config = dict(
    hidden_size=160,
    num_attention_heads=2,
    num_key_value_heads=1,
    head_dim=64,
    qk_norm=False,
    init_std_qkv=0.045,
    init_std_up=0.0643,
    init_std_down=0.0643,
    optimizer='muon_variant',
    weight_decay=0.0,
    decay_fraction=1.0,
    final_lr_fraction=0.0,
    batch_tokens=65536,
    dataset='wikipedia_en',
)
Each number is 500 + 50 x the weight over its row's rms, rounded and kept within 0 to 999. Layers, rows and columns count from 0. Numbers have three digits each. The size before them is the row's rms in percent of the matrix's.

# o: layer 12 attention output (transposed), 128x160, rms 0.0558, rows 57-63,121-127, columns 80-159
# v: layer 12 attention value, 64x160, rms 0.0448, rows 58-63, columns 80-159
# gate: layer 12 MLP gate, 448x160, rms 0.0644, rows 0-4, columns 80-159
# up: layer 12 MLP up, 448x160, rms 0.0642, rows 0-3, columns 80-159
# down: layer 12 MLP down (transposed), 448x160, rms 0.0643, rows 0-3, columns 80-159
o57 062:521520526563536527487463497434475477531487517473504449422490558477487442566530497497437517555481534460511500495584448448540499444492486413511505462479424430598449462533592513512525537537457552596544551477472471422492482461512595412492499510
o121 131:470452458424464519477545485497478465478417475588509473536524522511457539487533557475506457417585397527503495489476514482521537532499460579484466491454518492422566510451434513465551471497521492424523497480589482576520530511569431498520509456
v58 099:535556458527454395523497472430459463527499515458482502609470521505503550497505522480551592438509482575467499414523527520509506485481464506425452569504483627453508473501498474448587439451469524560430454579564521578513489453475493446459346467
o58 059:468480517504518558417510524539465494408585489577581417522532495560412438526446468543546407542471581455573440586464544539518507529540522429526460398433502417628473510499563427543464516579470470558458614442492525447525496502462493493559556448
o122 128:568576439508530487539525481490491490531471458430493491514461527419577533435516529517490650462506443488458537396550516465439469463414475574505556622499488538508533500480447531478585448447486499525479467572431441539503432512519523510493358409
v59 100:498500529442521476365556521443562552515489507514506495559467488611481498583497411488431486503501461465425565425487472506549545496529443501501520523517530588477469528488505427501531485432561452536522531537500542467531642501530580432496559508
o59 067:424541570588589529498511543582510506494467581524490574477478487455540557485508592533532415518452550411512431434566490520464494476493503492498547509465535480563556525571477542507445478508420601479478500384497501573555489493480516502448472471
o123 127:487486441441554517458485489472458466517443452517542460503609453536513491506539417487452587523523437555482582564511488515461536522463450495500529557530542605416409529498511428526553530453587397539469538587496624518480535540532484538548573428
v60 102:456435463533461456473444589533555478498448514460571432574521527537468528545504524580497467567481571485446471634480491443586477453487531532516381555450468429491521576487465580462559519476544488419495441518567512520470517389547585491543406499
o60 056:470538584538531549597458473470529547533541496464496552523608579483467480496494420495520621481502514459527547393520513467397485463551531537510527400518457497487572559608490485490483523511412514574500487413539508496502540515422511462472574532
o124 135:521421407468403426511495519485468561464471485432580532535479544543494604437488538517474440569531568492496436586458502474560531540458396518490409533545467557548444523464542506489504518455590445448492418521531511551507542453638520513504463539
v61 097:499434501458470518440447441473519397468450439419455459471576556552557499517443486542440501522387478516505521511368518484494526464565555570477491641520548542517489541537511451502466531497441584378498446463429482497416458503567553492435530603
o61 062:419545517444532577486511550520483615539502520531469513565574388413528616431518534414513444459590533442497445444589457542509473545407440421438439494466490495536472466548456473492510495480509456519411530472475534537556458421476519508522429442
o125 123:503477378447460483479461379536486434501506479486576469454484657504511561534449457523394466495427447477520535518352540469491504430513553553494565598550524557556516517534457471550440448547405503459546459516425466455473484569539526532504580563
v62 101:474527467489433505481505501444484467517551514420490504542436480591524501516579542563619456518507486436514559518354594515460480585433556495511605417405627417500540547444522501516451526574454511622562493512596471383558462478471566419502504433
o62 061:492482556506523596568492442486464484446532411488547446453543537480445430493513506497416498445544498512529440427538431511571457445487450503512507504499381544514421463485515522464485453501461439524446514431436488543446484504582513546483405573
o126 129:496462444469461458447568488586468486483562477494409516537444503488525583447582551526530511531474456452475617625483599510448506584486491456480565364389596479448542526497544546516508550552471521571559518566614451423518427469427536478558612450
v63 101:469498512582557480438492484533408463561460483499452467525444508468440461431480470426522444549588503474482457540553515525557466543452582495435574494500562490479386531487507490508541499481610523428486584552440535569551460504580482505524459500
o63 057:518380454446507503461529571481556497444470490503486527536506510526388574530527484505477532482418544519453554531394444411407517539553454447503474396532510538485534576521467536429466460457398401538436519499527390477504614506452519510499583474
o127 130:446484518601519471514471479515424518552500448509510397491481501441559401500534476430530469533570441439529465517548526545455451549440557468490521503449596476438388435534591438468526506545612554472528587492499576511497479414577473519493482546
gate0 094:490511544460438493417409564452548467476438497446454492457400515510507465503439524457477535439508519547472536512485471461502400388518502424535479495532515584516418445443468562411498437545443509448468471448475554445540552471463455507631524565
up0 097:448449507452490506493526487474514466551431459545532426576559552512484461553574558538479516487449606578524495398469509584476463577492558378447477554451500473549467535529518546396468526522453468527476505477573487527489520456469565516464471417
down0 096:425532537466387469523421557558532465470474521547630406434463588475461583462404468483479496551496458476457535476461447495560469566520472531531499507487601522471540456455510453475525458555512582547626504440519574562422504477457458444557511522
gate1 093:461501482581557483445445478520439482531487495495519465532437539566480448604471452535593483506463481559521552393562548437418495485540579453502563488460527454583370399506516532478521461489580553550412450420524489385508429518454529412481501523
up1 091:439522487429443548543505547564496417439496529485491487415587434482545566459516457553423547424448406467448535574486511477519568569416495459552618433479438495506521566544465594427512489476518558518398484441434525500450523460506491489541447473
down1 101:496567504444427462453479536520520538552478515470493499495452504492519610434474575500511518450621425503541496523468403479419507527415434462530442503524531460458492494550576455568478503490477409495518488544542509529484604450394453512504547428
gate2 100:421552477489551426436590454493428522551507518417573551458518556558426465518511492520541468452393550549450505582401428573516478496473546461535521524459525521505449438539529513520540546588462556569523519512461557438513516575526406558464494519
up2 106:369520530497547480404471512554415408615505651485491581515539585533412462478580446437543546429545586554550540545467535520427471474501559447536452480476508479550533469423500486507486492422538506528544562511508538476461466499473465491477542538
down2 105:582583545533536461489497527455536450517506536441577587544498538367439508460524619538441475548510478444510535522433509496457532486468563582556437485549446410492560522497511589413491490430594618508573399543486520494427531462408438597539526471
gate3 101:523489358447384514526489453539488489388566465527507472494555477483420496508461517462542498578537491485506500447539485527415514429484486511554480495431485434574510477554501558521602584544596510461466436489445457447513483604458518528478595569
up3 105:527535529515470490503572481505462451598493522497484595444563473500478554480509537422424542410488340488439554452589535522474474579428384566510469489504595562530467610474497553468484498535509484445525451466550534508470534548415490562488502564
down3 103:511533497382503470411443480388407436515440412462641526482504513488536471426587506391456475543537554483512444584560541529552521545572395458529438472526485556541589610494545510430485422451473393473522466485473452509548469430437533576578494538
gate4 101:532533437504563516460397433446535524607463477407496440524465553553455472529485476607442563439480575509470552563527497502406502525498475551545465450524499494504524487504496488562578484445637523490548538598473519382473455407556415509535561602